Part of a small language model's weights: a variant of Adam for these matrices.
Each number is 128 + 24 x the weight over its row's rms, rounded and kept within 0 to 255. Layers, rows and columns count from 0. The size above them is the row's rms in percent of the matrix's.

# layer 5 attention query, 224x224, rms 0.0602, rows 0-31, columns 56-111
size [ 81  81  92  82  79  91  94  99  94 101 122  83  96 100 145  81  98 111 116  92 106 107 100  96 104 109  96  96 120 114 108  97]
[[117 130 134 130 114 128 121 102 140 136 172 114 117 141 133 144 129 116 127 108 116  91 146 118 118 127  84 147 137 109 125 115 157 149 110 127 134 169 140 106 149 139 170 103 121 131 147 161  95 131 156 144 124 128 121  96]
 [139 124 149 114  95 133 166  80 128 142 123 148 146 164 137 110 122 116 104  89  98 123 130 101 120 123 163 150 174 200 149 159  91 136 125 154 127 114 132 114 139 146 116 174  93 169  86 160 151 116  66 149 132 106 120 178]
 [128 134  88  90 139 123 105 131 102 138 123  89 167 137  98 148 139 107 137 124 126 171  69  92 151 132 106 158 158 137 128 158 123 108 169 113 129 132 152 167 105 123 132  87 116 115 142 123 110 134 130  87 121 136 127 125]
 [113 103 171 135  76 112 119 129 141 101 134 157 106 134 154 146 127 130 165 119 103 121 128 162 145 163  76 134 106 140 125 111 156 148 117 158 124 146 122 127 115 121 166 132 141  99  85 136 130 160 188 125 126 171 105  95]
 [112 140 112 134  98 140  88 128 180 131 110 160 118 171 148 119 130 170 128 144 121 141 132 121  95 148 136 145  68  95 120 107 188 125 141 143 118 147  96 131 166 172 149 134 116 123 162 141 137 129 133 148 151 125 157 152]
 [157  98  89 120 125 136 137 145 158 110 122 114 184 141 119 110 134 148 146 120 106 161 108 131 122 132 142 149 133  79 112  98 151 119 168  95  87 167 164 176 159 153 168  77 127 115 153 162  88 139 133 161 166 133 140 111]
 [115 134 165 148 158 109 124 116 135 123 170 164 119 110  87 141 150 134 143 106 135 134 121  98 128 153 140 114 121 107  96 131 124 149 101 154 156 111 144 112 126 142 172 143  98 147  99 104 113 147 119  88 140  99 120 177]
 [144 129 165 142 109 149 104 100 133 160 136 123 111 127 160  97 120 129 118 142 122  88 163 169 131 157 145 137 143 120 151 122 169  97  90 145 146 102 113 121 154 161 134 147 139  91  91 102 181 130 111 152 122 124 141 145]
 [142 120 158 158 105 113 119 138 146 181 111 169 124 149 154 123 139 121 131 164 130  90 137 146 154 130 112 153 159 137 163  97 175 121 132 131 129 110 136  97 134 132 137 120 104  99 123 115 163 109 135 144 127 143 167 124]
 [120 102  83  84 109 105 176 145 138 122 146 149 120 176 132 151 102 133 141 129 111 148 112 136 128 118 171 131 139 117 119 134 143 136 191 102 106 168 141 140  96 135 107 103 105 130 177 160 121 127 151 111  96 123 131 100]
 [139 134 103  85 125 118 169 158 136 108 133 152 104 157 164 151 116 133 131 130 113 141 108 128 119  86 146 108 125 134 103 106 138 150 135 115 113 155 162 130 114 138 134 107 103 121 166 188 119 148 140 139 112 103 133  99]
 [117 100  66 104 164 121 143 116 131 123 155 137 143 127 110 152 122 157 112 116 130 160  69 123 121 152 163 136 125 147 127 123 104 180 116 128 144 122 123 134 172 132 148 124 130 159 131 162  74 125 148 116 163 123 134 140]
 [117 163 145 137  91 139 120 113 127  96 147 160 141 125 119 137 107 146 127 148 141  92 184 161 104 104 128  92  97 103 172 118 156 122 144 144 132 119 119 142 129 118 130 129 157 138 139 119 164 166 135 191 121 124 148 142]
 [143  84  91  96 138 116 136 134 169 127 130 127  99 120 136 185 122 107 125  96 109 126 150 129  93 197 127 123 121 113  98 105 154 152 158 162 118 132 174 126  89 114 151 148  68 103 160 169 107 105 135 103 127 115 101 124]
 [135 135 102  92 160  94 167 153 139 115 123 158  99 162 136 148 137 122 124 113  96 120  89 125 129 132 136 109 136 107 123 117 111 158 130 122 148 132 141 166  96 111 115 137 116 108 135 169  86 139 124 148 127  94 113 110]
 [174 171 131 152 148 152 124 132  96 154  90  96  96 111 140 120 134 148 109 140 111 161 119 163 135 147  91  78 199 128 126 149 106 117 130  99 130 139 153  96 182 154 145 148 112 130 136 149 117 128  78  96 117 129 117 129]
 [ 63 118 128  90 127 118 134 129  93  99 134 183 140 168 143 112 145 139  98 133 129 105 145  92 145 122 118 149  90 142 117 168 131  74 125 133 111 104 119 117 121 129 129 106 140  85 116 127 121 118 135 123 107 128 117 115]
 [124  95 116 101 113  80 120 114 147 136 133 140 133 180 121 159 135 136 128 122  81 139 150 152 116 152 141 117 129 141 121 150 111 184 128 127 119 128 152 133 104  49  92 172 124 117 154 156  89 125 162 154 129 156 132 130]
 [166  73 137 104 158 121 128 169 129 104  88 119 116 123 139 157 128  81 103 153 102 102 129 131 132 146 147 126 166  96 111 109 159 130 136 100 153  86 131 158 137 127 139 173 117 136  87 124  89 116  86 107 117 128 115 176]
 [143 117 149 148 143 137 157 154 101 140 147 136 164 157 129 116 159 112 128 139 133 113 108 125 179  85 128 133 136 111 122 171  84  71 133 132 103 179 113 109 105 115 108 100 129  86 145 115 125 121  66 132 117 153  95 145]
 [121 126 145 120 150 126 126 127 115 151  94  96 170 146 153 124 162 173 100 143 120 130 136 144 100 156 145 102 126 151 129 129 125  81 119  78 115 131  92 131 141 145 148 100 147 150 104  78 144  83 109 151 107  97 108 100]
 [141  92 146 129 129 152 151 130  77 137 163 154  87  92  95 126  90 136 135  95 137 125 118 117 142 112 148 154 116 100  99 113  94 113  99 133 138 116 132 156 106 121 137 107 138 105 183 101  84 145 139  91 140 184 140 144]
 [ 80 113 133 116 148 104 164 155 136 107 111  88 165 162 136 120 132 148  84 135 136  87 108 131 137 120 123 147 132  84 125 121 135  77 133 112 148 113 143 194 151 140  92 111 104 118 151 116 163  75 123  97 131 143 132 123]
 [ 89 113 141 129  96  87 109 147 162 122 112 119 110 133 145 124 179 139 114 115  83 127 125 132 121 143 137 148 172 135 136 100 140 141 115 162 184 113 164 121 129 137 136 131 121  52 168 130 137 137 139 131 126 120 123 141]
 [160 120 127 113 117 140  94 135 157 132 147 118  73  93 137 132 119 128 153 119 120 117  99  81 133 140 121 122 117 151 148 171 138 181 149 123 144  85 138 163 146 138 121 135 122 155 144 180 153 143 117 111 138 111 112 137]
 [126 114 107 141 159 138 131 157  90 121  92 142 183 112 137  94 141 117 103 113 172  76 129  93 100 157  96 101  72 134 153 115 135  88 176 132 156 135 112 137 155 137 115 108 152 116 148 109 119  71 114  91 137 165 109 115]
 [157 142  99 136 145  87 124 118 158 140 136  74  93 130 135 110  96 110 110 154  87 108 160 116 135 183 129 119 175 152 163 129 181 145 172 116 130 141 122 118 116 123 106 136 130 158 108 139 161 115 136 138 140  96 119 130]
 [121  93 132 135 126 146  97 165  91 138 118 100 118 105 146  93 127 105 117 122  96  95 121 194 151 164 143 115 189 150 108 128 157 124 148 131 141  98 109 109 123 152 129 155 135 140 153 149 168 133 126 151 129 139 136 138]
 [119 108 129 124 127 147 144 148  89 148  98 105  90 120 127 115 144 106 127 134 107  66 120 156 130 148 118 156 181 142  62 160 114  91  98 120 147  84  94 129 114 142 123 147 158 110 123 138 109 106  84 114 130 151  86 147]
 [120 109 140 144 138 163 140 147 130 119 107  92 118 121  96  82 132 146 115 118 101 112 120 141 145  95 160 127 129  94 132 142  95  70 110 125 136 124 137 150 138 143  99 139 150 137  95  98 116 126  91 105 129 124 100 134]
 [155 107 145 136 127 127  92 164 103 128 131 127  89 123 140 112 129 110 128 141  77 114 157 143 154 143 109 118 137 139  69 181 104 107 148 160 140 108  88 118 111  83  95 129 144 121 157 111  82 131 118 118 106 115 119 109]
 [128 161 109 137 183 172 149 129 124 137 131 148 128  93 120 116 112 162 160 124 100 170 116  92 131  80 108 135 127  96 153 113 157 109 141 124  99 107 125 114 135 159 149  81  95 149 137 145 141 142 136  97 166 143 127 105]]
# layer 5 attention key, 224x224, rms 0.0591, rows 0-31, columns 56-111
size [ 79  77  81  82  83  95  74  88  77  91  99  67  97  98  96  95 117  96 121  98 114 109 114 102 115 105  98 124 119 101 115 108]
[[116 115 173 123 130 124 170 121 126 117 125 141 105 103 139 148 105 136 150 128 140 127 103 124 201 128 176 124 112 149 103 106 120 136 103 156 143 117 136 150  96 109 124 131 138 100  82  97  97 100 121  83 117  97 120  74]
 [149 131 103 117 153 107 131 105  81 142 136 132 100 151  80 105 121 121 120 134 180 149  98  88 132 105 115 120 117 136  88 144 135 130 104 134 122 130 119  92 124 121 150 106 121 151  95 113 161  72 137 148 148 113 113 132]
 [ 99 138  74 122 114  96 141 110 146 104 131 138 138 102 111 124 113 156 107 120 106 116 154 134  76 161 116 125  91 123  90 130  98 119 115 110  89 119  81 148 121 118 101 145 140 128 121 132 120  80 149 148 147 119 111 108]
 [139 143 127 117 124 104 156 112 124 137 110 163 118 139 128 127 118 146 133 143 112 105 136 187  93 106 177 105 114 104  90 147 119 150 143  96 149 146 111 177 101 119  80 152 135  98  86 125  96 140 111 155  79 164 103 112]
 [137 143 131 116 147 129 116  83 102 100 114  96 153 138  79 129 142 145 133 113 144 125 132 147 172 136 110 134 161 140 144  56 106 123 128 160 156 114  90 106 153 121 159 128 107 111 122 117 141 127 117  98 142 139  87  91]
 [116 122 122 138 119 107 133 117 122 123 180  90  96 156 100 133 143 121  94 122 138 136  95 112 115 139  98 147 104  61  90 154 130  90 122  78 155 151 141 128 114 116 169 157 122 126 150 140 146 112 143 113 116  92 132 189]
 [159 154 169 121 135 171 133 104  84  87  95 112 103  74 155  85  84 104 115 159 104  92 128 122 145 119  91 125 142 132 165 115  96 116 139 150 148  99 133 113 149 129 141  98 100 157 105 116 150 136 106 110 142 124 144  79]
 [137 114 138 111  96 139 112  94 117 148 121 108 132 127 112 149 124 116 159 139  92 125 156 111 141 167  99 142 188 161 123 173 151 162 132 162 138 121 184 133 157 130 164 138 115 135 102 153 159 123 116 120 123 142 125 120]
 [131 111 122 111 146 120 133 133 130 156 120 125 170 143 122 146 118 153 159 142 157 147 135 164 133 166 111 128 118 149  84 128 143 173 122 138 146 113 149 118  99 142 146 150 147 117 162 153 102 143 134 141  66 126  82 147]
 [131  95  94 142 151 140 117 119 160 142 126 157 132 149 128 123 158 117 113 128 136 139 154 146 143 108 181 172  63  90  87 161 152 100  98 137 125 127  82 114 104  97 137 152 163  93 115 113  96 147 134 128  97  93 121 169]
 [129  96 125 162 153 132 115 161 146 123 139 180 128 145 158 117 164  71  93 122 125 115 129 154 133 117 176 127  63 113  87 133 130  98  90 107 111 129  92 115  93 124  79 107 144  95 155 117  61 150 118 114 117 134 129 153]
 [131 163 158 158  90 159 124 107 147  90 115 126 108 109 155  86 164  87 119 101 115  91 126  67 102 100 123 113 101 107 150 137 132 116 133 151 127 153 117 110 144 142 117 121 109 173 132 145 153  84 112 132 113 119 123 106]
 [111 136 121 149 143  77 169 139 117  92 122 129 167 145  97  99 117 161 148 176 123 127 119 169 167 137 113 151 141 130 153 151 118 116 134  78 160 164 141 138 152 109 165  97 145 104 152 122  73 115 128 160 155 147 108 112]
 [121 115 110 186 108 162  93 115 107 157 112 199 136 131 144  65 131 102 134 130 133 122 118 116 100 127 130 117 109 171 132 150 146 106 113 143 121 140 124 143 160 120 120 132 173 115 155 101 104 126 123  78 135  88 103 143]
 [122  80 131 122 120 103 121 137 136 136 114 150 108 120 113 134 130  75 100  96 122  99 123 115 118 101 168 101 132 148 103 128 133 135 119  94 112 121 118 133 118 152 116 109 129 126 120 113 124 131  76 135 102 115 131 144]
 [144 159 153 115 106 173 129 108 120 174 141  98 111 111  90 129 102 111 132 108 106 125 151 103  66 139 151 142 140 130 144 124 136 123 145 137 110 122 154 151 149 168 139 125 121 177  97 125 176 140 127 123 131 155 120 116]
 [ 92 102 147  70 143  97 139 143 143 123 103 123 142 182 134 140 164 131 127 139 131 126 119 168 140 153 135 129 123 102 117 149 134 137 134  87 130  95 151 110 114  98  88 109 134 115 164 111  52 144 126 119 113 130 150 120]
 [142 114 148 163 132 108 130 138  90 145 137 162  92 134 105  76 130  98 105 153 118  96 105  59 114 154 165 137 122 142 126  86 147 111 155 107 130 150 121 108 127 132 131 103 114 141 114  76 157 125 136  91 108 119 177 120]
 [119  77 142 100 116 164 127 115 120 134 127 126 113 127 147 117 140  73 125  89 106 124 118 139 135 128 174 127 105 159  57 123 111 113  92 167 151 141  82 119  97 142  97 105  96 163 147 159 148 108  96 109  95 153 106 129]
 [154 142  97 144 110 172  97 149 124 132 156 113 118 135  85 163  95 121 126  99  89 120 137 145 108 116 140 127 189 109  94  99 125  91 116  81 156 139  83 131 151 157 104 106 113 160 117 139 104  94  93 122 182 170 131 114]
 [ 95 154 168  99 144 156 134  87 120 147 115 117 146 170 144 128 139 131 117 131 127 106 103 166 149 161 104 121 120 111 136  85 152  91 136 154 135 117 100 124 119 151 107 117 168 151 108  83 139  95 112 149 111 132 112 148]
 [155 105 137 165 116 122 120 163 133 115 124 101 134  92 134 151 114 170 131 129 125 142 118 125 138 127 107 132 115 173 167 207 112 136 112 133 148 123 142 139 122  67 126 147 131 126 131 141 108 112 124  95 152 132  88 139]
 [121 127  95 145 114 143 142 139 121 154 139 117 127 135 142 127 140  80 112 149 133  94 147 135 101 129  92 105 135 139 151  78 131  96 137 109 118 138  74  98 113 141 114 110 146 182 119 112 115 123 117 132 110 130 145 123]
 [141 106 130 153 127 116 122 132 129 121 129 111 135 114 103 117 128  60 139  90 111 116 148 118  94 110 115 100 119 163 129  90 104 123 126 133 129 116 109 115 129 140 119 108 135 181 122 122 156 118 134 116 112 133 134 124]
 [144 126  91  74 136 127 117 148 153  99 146 127 134  97 144 129 157 128 142 129 107 141 141 104 142  96 142 134 167 117 139 158 152 162 142 137 144  95 193 147 162 125 159 155 134 110 138 159 176 174 143 135 100 133 125 115]
 [119 139 165 140  89 131 168 158 127 143 115 122 158 142 132 103 124 123 111 122 125 122  97 170 140 160 107 130 144 103 133 129 109 131 150 171  93 125 151 100 149 120 158 120 164 133 181 151  88 128 170 143 137 140  78 131]
 [120 129 146  97 127 157 109  99 111 169 149 146  96 120 149 118 121 133 108  82 135 110 116 116 163 109 164 130 163 129 141  63 127 116  93  94 131 125 129 193 126 178 111 143  85 146 125 128 158 156 100 138 125 110 141 130]
 [122 126 134 167 127 186  88 132 133 126 133 146 111 104 138  91  91 103 149 139 122 109 148 139 133 121 125  89 109 166 164 110 119 144 125 118 131 137  94 143 172 146 110 133 112 165 130 128 156 162 129 131 105 140 152 137]
 [152 138 111 154 114 200 117 127 133 156 138 118  87  95 151 127 114 107 109 133 116 120 121  85 118 101 173  74 146 146 138 116 111 141 127 148  99 161 141 133 106 145 123  99 135 131 176 111 132 175  70  79 100 202 144 111]
 [129 136 126 167 148 165 127 147 147 137  95  88 100  83 138 162 120  91 118 123 115 116 154 169  92 137 148  96 148 142 109 110 149 134 102 176 127 187 134 141 159 141  85 105  92 165 132 124 139 133 106 101 149 162 122 104]
 [172 123 139 157 125 171  92 152 100 153 116 138 104  85 112 138 124 133 108 155 117  98 110 102  73 133 122 106 149 157 180 120 109 117 139 110 143 160 136 155 167 113 134  90 112 120 145 118 132 140 144  87 145 126 152 123]
 [129 141 121 108 128  99 145 134 160 136 166 107 122 166 152 151 138 161 133 125 124 145 144 154 104 146 146 111  77 100 140 180 129 158 123 131 110 138 151 143 144 100 161 168 133 128 114 158 122 114 139 129 134 115  86 111]]
# layer 5 attention value, 224x224, rms 0.0676, rows 0-27, columns 56-111
size [ 75  70  69  72  70  77  74  73  73  73  67  63  70  75  73  68  72  67  69  70  74  68  69  69  72  68  69  66]
[[135 144 113 117 106 121 162  96 123 138 118 111 128 123 142 148 141 136 108 135 145 114  89  95 120 145 131 118 109 138 133 127 106  92 124  96 146 110 135 138 140 107 123 141 113 142 153 151 102 152 164 160 149 148 128 129]
 [107 149 130 161 126 136 115  88 170 152 130 152 145 107 128 159 107  71 129 116 109 153 155 165 100 135 124  91 129 143  98 162  86 157 130 184  93 116 131 126 119  92 112  89 145 159 117 160 106 135 143 170 116 150 154 109]
 [125 130 129 103 151 114 130 159  99 115 150 108 137 155 168 130 121 163 148 126 101 116 174 127 164 113 143 170 133 119 135 130 100 136 152 137 154  95 144 106 123 158 157  97 140 123  93  66 113 111 135 149 148 121 116 170]
 [146  93 151 150 108 151  94 117 115 154 142 119 136 132 141 158 134 109 123 145 104 149  76 101 119 181 105 140  86 195 124 118 105 126 146 108 169 162  96 173 108  50 147 146  87 101 124 147 161 127 122 144  95 126 150 120]
 [117 113 148 117 147 131 172 132 139 120 140 103 145 129 135 116 126 161 134 159 198 147 127 122 128 117 164 141 121 131 122 115  94  97 143  90 114  97 135 139 102 117 148 139 159 165 108 119 114  97 105 166 146 160 175 154]
 [ 94 121 179 160 109 133 168 109 137 110 121 122 142 147  88  97 109 123 128 131 150 137 152 128 138 159  71 148 165 128 126 151 128 110 134 128 146 105 119 144 134  92 114 109 104  91 147 151 123 119 100 131 107 116 131  76]
 [149 133 123 101 126 125 134 149 175 123 145 148 121 129 134 189  97 150 151 101 123 129 157 108 102 111 103  68  77 139 107 111 131 157 178 156 101 113 151 108 161 115 147 125 102 101 158  69 155 153 144 130 130  96 125 129]
 [145 162 137 151 176 166 138  87 151 101 104 139 151  93 130  77  78 102 128  95 187  76 159 149 144 187 125  92 135 133  92 141 133  99 128 133 113 142 135 141  82 133 140 147 163 132 111 141 103  93  87 108 156 126 109 146]
 [136 161 147 102 109 132 132 153 142 160 147  97 136 132 157 147 115 152 137 163 143  89 102 155  96 113 108 188 129 180 117 107 116 143 123 110 143 127 113  86 129 133 163 129 102 109 145 120 103 161 183 153 111 106 127  92]
 [124 117 160 134 150 106 164 122 153 157 154 115 123 168 146 150 153  98 120 150 135 128 128 106 160 178 115 171 142 134 146 124 101 140 114  87 127 109  83 131 157 128 105 136 140 141 109 128 133 131 111 131 102 140 175  81]
 [122 146 107 140 120 146 109 100 136 134 138 164 191 129 138 148 113  88 132 142  99  61 108 126 112 109 100 146  96 141 149 130 134 116 116 159 139 127 108 112 140 168 127 130  99 119 133 100 157 150 130 106  69 113 143 118]
 [146  95 146 140  76 136 133 148 106 153  97  99 127 141 153 120 103 106 147 103  98 168 180 156 122 142 111 100 150 123 149 181 140 138 113  98 134 135 120 132 113 108 100 131 146 102 147  97 143 115 124 139 141 117 110 155]
 [110 146 145 124 159 117 137 112 177 108 108 136 161 139 134 115 120 117 141  78 144 171 176 128 126 198 101  86 110 132 135 159 137 139 113 130  46 126  90 156 125 131 157 113 125 148 119 108 120 115 131 177 135 179 105 136]
 [121 158 188 127  92  97 192 118 132 104 145 107 147  94 116 169 132 130 145  96 110 102  85 123 113 164 124 176 104 131 113  80  83 120  81 103 174  77  77 151 101 129 105 172 164 140 152 145 130 162 148 148  81 144 131  84]
 [136 137 110 113 169 147 114 126 115  82 100 127 150 115 165 138 127 146 159  85 157 170 126 164 120 152 114  97 136 148 133 151 152 137 121 135 119 148 109 152  84 109 107 137 172 131 105 147  93 154 146  86 142 107 148 100]
 [132 106 162 128 124 139 134 100 146 181 124 142 149 186 114 124 104 118 110  85  88 120 143 140 140  75 119 119 103  94 127 116 135 128 105 118  77 137 129 117  87 131 133 100 120 145 134 115 130 126 118 126 140 179 119 159]
 [118 140 119 130 126 117 122  89  99 112 157 127 130 118 120 121 118 127  88 153 157 108 113 154 125 149  99 114 100 181 132 174 121 108 103 127 187 109 153 158 137 141 129 137 136 119 122 151 112  99 113 106 147  78 123 157]
 [101 118 116 147  86 113 135 133 102 108 156  99 120 139 154 111 121 130 110 142 107 148 148 156  71 137 135 109 154 121  90 182 130 158 114  94 136 140 129 129 112 109 138 147 129 102 112 131 156 103 110 124  95 111 113 151]
 [143  97 135 121 102 164 139 145 108 131 124 175  66 144 121 156 137 125 133 158 115 147 102 124 141 161 153 129  95 135 122 101  96 150 154  96 151 191 119 117 149 104 109 132 118 163 117 104  93 115 164 150 103 191 122 153]
 [118 141 111 111 127 129 161 144 105 150 122 124 133 148 128 108 142 154 100 151  97  99  98 123 143  96 144 161  88 161 165 133 124  76 107  83 158 108 114  85 144 155 140 143 106 108 116 112 118 116 167 135 108 104 152 121]
 [120 141 126 119 147  83 182 144 116 142 109 106 117  99 168 117 140 141 165  95 140 149 146 148 132 170 122 107 136 118 143 172 163 151 124 111 129  99 131  97  98 156 113 114 147 120 146 119 153 125 136 104 163 107  62 128]
 [163 154 160 110 125 130 128 180 129  78 102 144 127 122 147 109 131 126 128 136 114 132 140 121 125 139 110 130 166 139 147 144 121 154 166 133 151 160 148 153 121 133 101 118 138  87 136  92 136 145  99 126  99 134 139 120]
 [107  98 163 123 157 122 177 128 130 137 123 129 127 183 125 156 167 150 128  86 183 137 163 133 134 120 163 150 122  92 116 128 156  89  92 119 159  81  97 144 119 183 166 106 108 132 137 108  75 124 149 100 112 128 116 114]
 [102 127 101 142  90 138 134 121 134 136 177  82 105 136 153 112 149 161 104 151 135 125 127 106 185  72 159 149 122 156 130 153 144  69 116 124 136 151 126 157 110 113 123 104 129 141 171  98 114 144 158 142 151 115  97 147]
 [111 155 164  87 158 141  98 128 117 114 131 138 170 147 130 106  97 170  91 162 127 139 135 150 117 107  99 124 101 119 139 139 150 127  93  53 138 106 126 138 108 146 120 146 192 139 143  93 168 130 127  95 149 121 127 127]
 [138 137 144 165 134 122 148 100 140 120 140 106 155 124 117 112 117 141 112 140 122 131 175 155 118 156  91  71 103 142 119 174 150 117 142 113 135  93  80 128 122 152 133 101 120  87 118 157 107 132 125 187 128 119 150  86]
 [ 85 103 101 157 177 140 115 131 109 114  74  97 155 113 133  86 123 191 141 143 116 130 150  99 170 156 109 152 165 126 132 115 136  71 153 117 134 136 133 162 119 172 164 120 136 126  90 145 169 137 106  72 133  91 116 119]
 [127 138 165 105 167 137 113 126 141 149 169 127 154 158 154 167  92 100  96 151 154 137 127 126 106 145 113 111  83 118 132 104 122 113 156  87 167 105 135  99 145 135  91 110 185 133 131 133 152 138 117 193  94 123 157 165]]
# layer 5 attention output (transposed), 224x224, rms 0.0681, rows 0-27, columns 56-111
size [ 69  61  64  71  64  71  68  64  70  62  62  57  61  68  68  60  66  61  64  64  69  63  66  65  62  63  58  61]
[[131 163 139 103  99 103 118  96  78 162 147 123 143 113 119 129 118 118 127 113 132 163 117 116 135 129 145 127 131 145 148  54 175 136 117 121 186 149 160 110  79 126 131 129 121 133  85 104 137 145 161 138 116 121 123 161]
 [100  97 132 108  71 117 106  98 117 121 111 126 154 124 108 109 172 146 144 144 103 121 113  86 154 144 100 168 111 166 135 192 122 118 115 170 147 182 107 119 139  91 164 175 117 150  93  82 142 141 141 121 104 127 124 145]
 [ 75 129 118 130 124 138 151 143  68 147 135 119 148 123 119 161 128 120 133 106 147 117 139 164 104  90 131 151 141  98  62 153 121 134  88 100 151 124 136 130 115 136 108 131 134 142 123 160 120  50  74 138 157 143 130 133]
 [139 159 136 146 127 161  86 141 156  73 144 135 110 133 156 136 159 104 114  90 149 130 119 181 134 119  90 141 108 166 133  94 151 142 101 135 148 152 107 100 112 111 154  91  81 134 124 109 141 163 106 144  89  82 146 119]
 [115 127 112 140 120 167 142 138 138 141 123 128 132 126 126 150 110 136 164 127 108 119 136 156 112 143 124 159 119  86 103 163 151 159 110  85 136 125 112 113 126 111 136 112 174 147 129 105 133 132 105 143 200 205 101  99]
 [159 120 114 166 140 136 120 128 146  87 133 168 129 103 116 152 114 119 131 136 103 124 164 154 145 140  75  70 133  88 136 165  95  94 163 159 101 137 115 165 124 115 145 123 110 108 142 110 123 198 128 135 155 115 107  91]
 [144  94 129 127 134 148 114 137 135 125 101 107 156  94 152 136 142  98 138 134 120  82 134 149 101 155 138 133 110 132 130 147 133 126  98 101 111 148 132 128 139 141 149 113 127 130  94 107 114  99  97 144  81 133 122  88]
 [166  65 116 124  92 118 146  93 172  84 133 127 143 125 121 104 144 126 176 111  91 131 132 139 161 146 128 121 173 125 128 157 167 132 145 152 167 114 106 122 109 133 146 165 136 144 158 107 112 151  99 150  95 125 150 127]
 [166 104 131 152 121 154 105 204 133 133 129 121 126 111 104 136 145 158  89 131 150 117 160 176 118 116 103 133  91 112 106  73 125 108 157 135 119 125 157 127 137 129 140 145 126 125 154 143 126 146 146 135 128 122 117 115]
 [142 130 139 160 143 171  81 126 130 160 124 142 100  97 131 114 136 105 124 122 126 136 134 102 147 152 119 100 137 122  78 133 143 102 139 148 122 104 130 135 119 123 128  78 107 131 153 129 147 173 148 100 178 124  99 167]
 [ 88 140 135 106  82 152 125 152 117 120 137 154 119  97 121 126 153 132 111  93 151  96  96 148 158 126 122 136 139 134 153  67 135 116  96 121 174 118 159 133 145 103 123 190  88 129 116 188 120 152  89 119  69  89 131 172]
 [ 84 106 155 153 137 163 124 122 115  78 101 131 163 121 141 124 149 126 130 136 112 133  91 130 128 137  80 116 128 131 140 142 126 184  98 126 146 153 110 147 108 123  82 186 117 151 114 106 125  59 103 113  75 113 123 100]
 [133 100 137 128 127 134 101 104 128 109 113 158 170  97  96 101 178 116 179 155 102 147 128  97 145 166 102 130 137 126  99 168 131 153 125 180 145 151 124 157 130 113 117 167 109 134 122 102 132 108 108 116 137 107 132 123]
 [168 109 130 155 126 128 105 101 139 160  98  96  93 139 130 106 160 138 105 120 156 120 142 172 139 146  98 110  97  98  51 142 128 117 139 137 162  92 106 111 137 148 181  98 125 105 145 127 175 146 147 144 117 149  99 117]
 [111 107 124 126 108 124 122  71 193 139  97 116 149 109 120 113 134 150 121 114 126 139 188 158 137 127 141 145 146 106  83 154 186 126 123 133 177 119 102 117 135 117 130 123 145  92 128 112 130 125 144 125 131 133 134 169]
 [ 57 129 155 106 105 131 125 169 117 121 141 121 165 122 122 111 133 154 151 137 122 144 121 123 133 135 137 169 126 155 178  74 132 165  99 120 165 133 110 133 141 145 112 196 118 153 115 161 111  64 136 136 105 127 140 138]
 [131 130 111 132  93 120 139  99 118 111 153 170 111 116 148 137  96 116 115  79 138 108 148 153 118 165 154 141 147  97 142 142 143 136 105 110  92 103 152  84 116 129 171 103 136 127 146  90 137 151 104 107  82 127 129 146]
 [150 126 139 162 118 161 140 119 140 102 132 132 112 137 167 146  88 104 125 149 109 107 148 152 115 116 123 115 154 135 121 156 105 143 126 156 155 126  91  99 128 137 138  92 149 163 160  97 126 163  99 101 124 112 102 143]
 [138 129 129 113 110 109  93  96 159 161 139 147 141 130 145 138 114 137 106 102 165 136 123  59 153 158  91 149  79 158 158  74 125  94  93 124 137 150 140 124 115 127 146 147 103 138 100 128  99 138 156 164 153  84 119 112]
 [112 148 109 113  97 162 107 154  97 155 176  95 132 153 133 141 135 120 101 121 186  88 137 129 158  99 139  89 104 120 116  68 150 144  98 136 165 101 145 135 124 155 112 148 125 118 116 146 132 112 121  99  98 120 129 140]
 [ 96  81 126 126 137 128 127  80 158 123  71  90 147 142 107 104 133 110 134 155 105  98 105 156 135 104 101  88 151  85  94 144 156 143 125  93 176 132 122 119 140 107 113 111 120 124 112  89 144  84 100 120 125 125 156 127]
 [156 151 110 164 150  77 158 125 178 144 110 162 132 148 156 117 105  84 130 124 135 118 124 129 129 146  97  96 150 127 133 134 125 130 121  83  82 125 191 104 113 105 122 156 149 130 138 128 129 141  94 117 162 121 157 124]
 [110 104 136 121 120 143  96 118  85  85 117 128 161  92  94  98 135 145 127 107 110 158 121  85 134 107 133 143 143 143 108 122 107 154 122 108 135 146 134 122 161 163 132 157 132 109  89 128 164  95 130 117 129 107 119 145]
 [122 119 101 131 105 113 132 159 115 128 112  95 118 135  95 147 106 148 126 147 135 152 104  99 122 103 143 164 139 128 150 126 123 133 145 131 106 141 149 103  94 161 127 110 179 147 133  89 153 127 147 138 145 121 128 107]
 [ 75 159 127 134 128 145  99 122 109 133  97  70  88 112 113 127 159  92 142 116  91 126 157 149  99 115 144 105 189 128  73 108 143 174 150 164 166  82 111 125 100 111 106 145 113 109 102 160 127 132 130  71 160 116 155 138]
 [136  94  84 141 113 131 149 122 114 121 142 134 141 114 120 153 149  99 151 157 101 144 132 136 146 118 101  75 134  89 118 167 131 138 127 110 129 128 121  96 129 118 141 145 120 135 123 100 118 145 142 118 136 136  82  95]
 [122 132 150 137 136 151 151 112 143 130 129  89 112 145 135 134 130 115 139 113  88 109 149 132 121 101 142 115 145  83  98 141 172 108 180 128 108  93  98 142  89 114 102  88 130  98 152 146  98 162  99 105 155 140 135 149]
 [128 132 112 173 127 156 118 125 126 138 118  72 103 100 127 116 154 117 148 128 115 141 113 102 118 149 123 160 145 177  86 115 146 174 141 129 142  99 144 145 103 130 143 169  90 138 155 122 111 139 122 146 128 147  94 116]]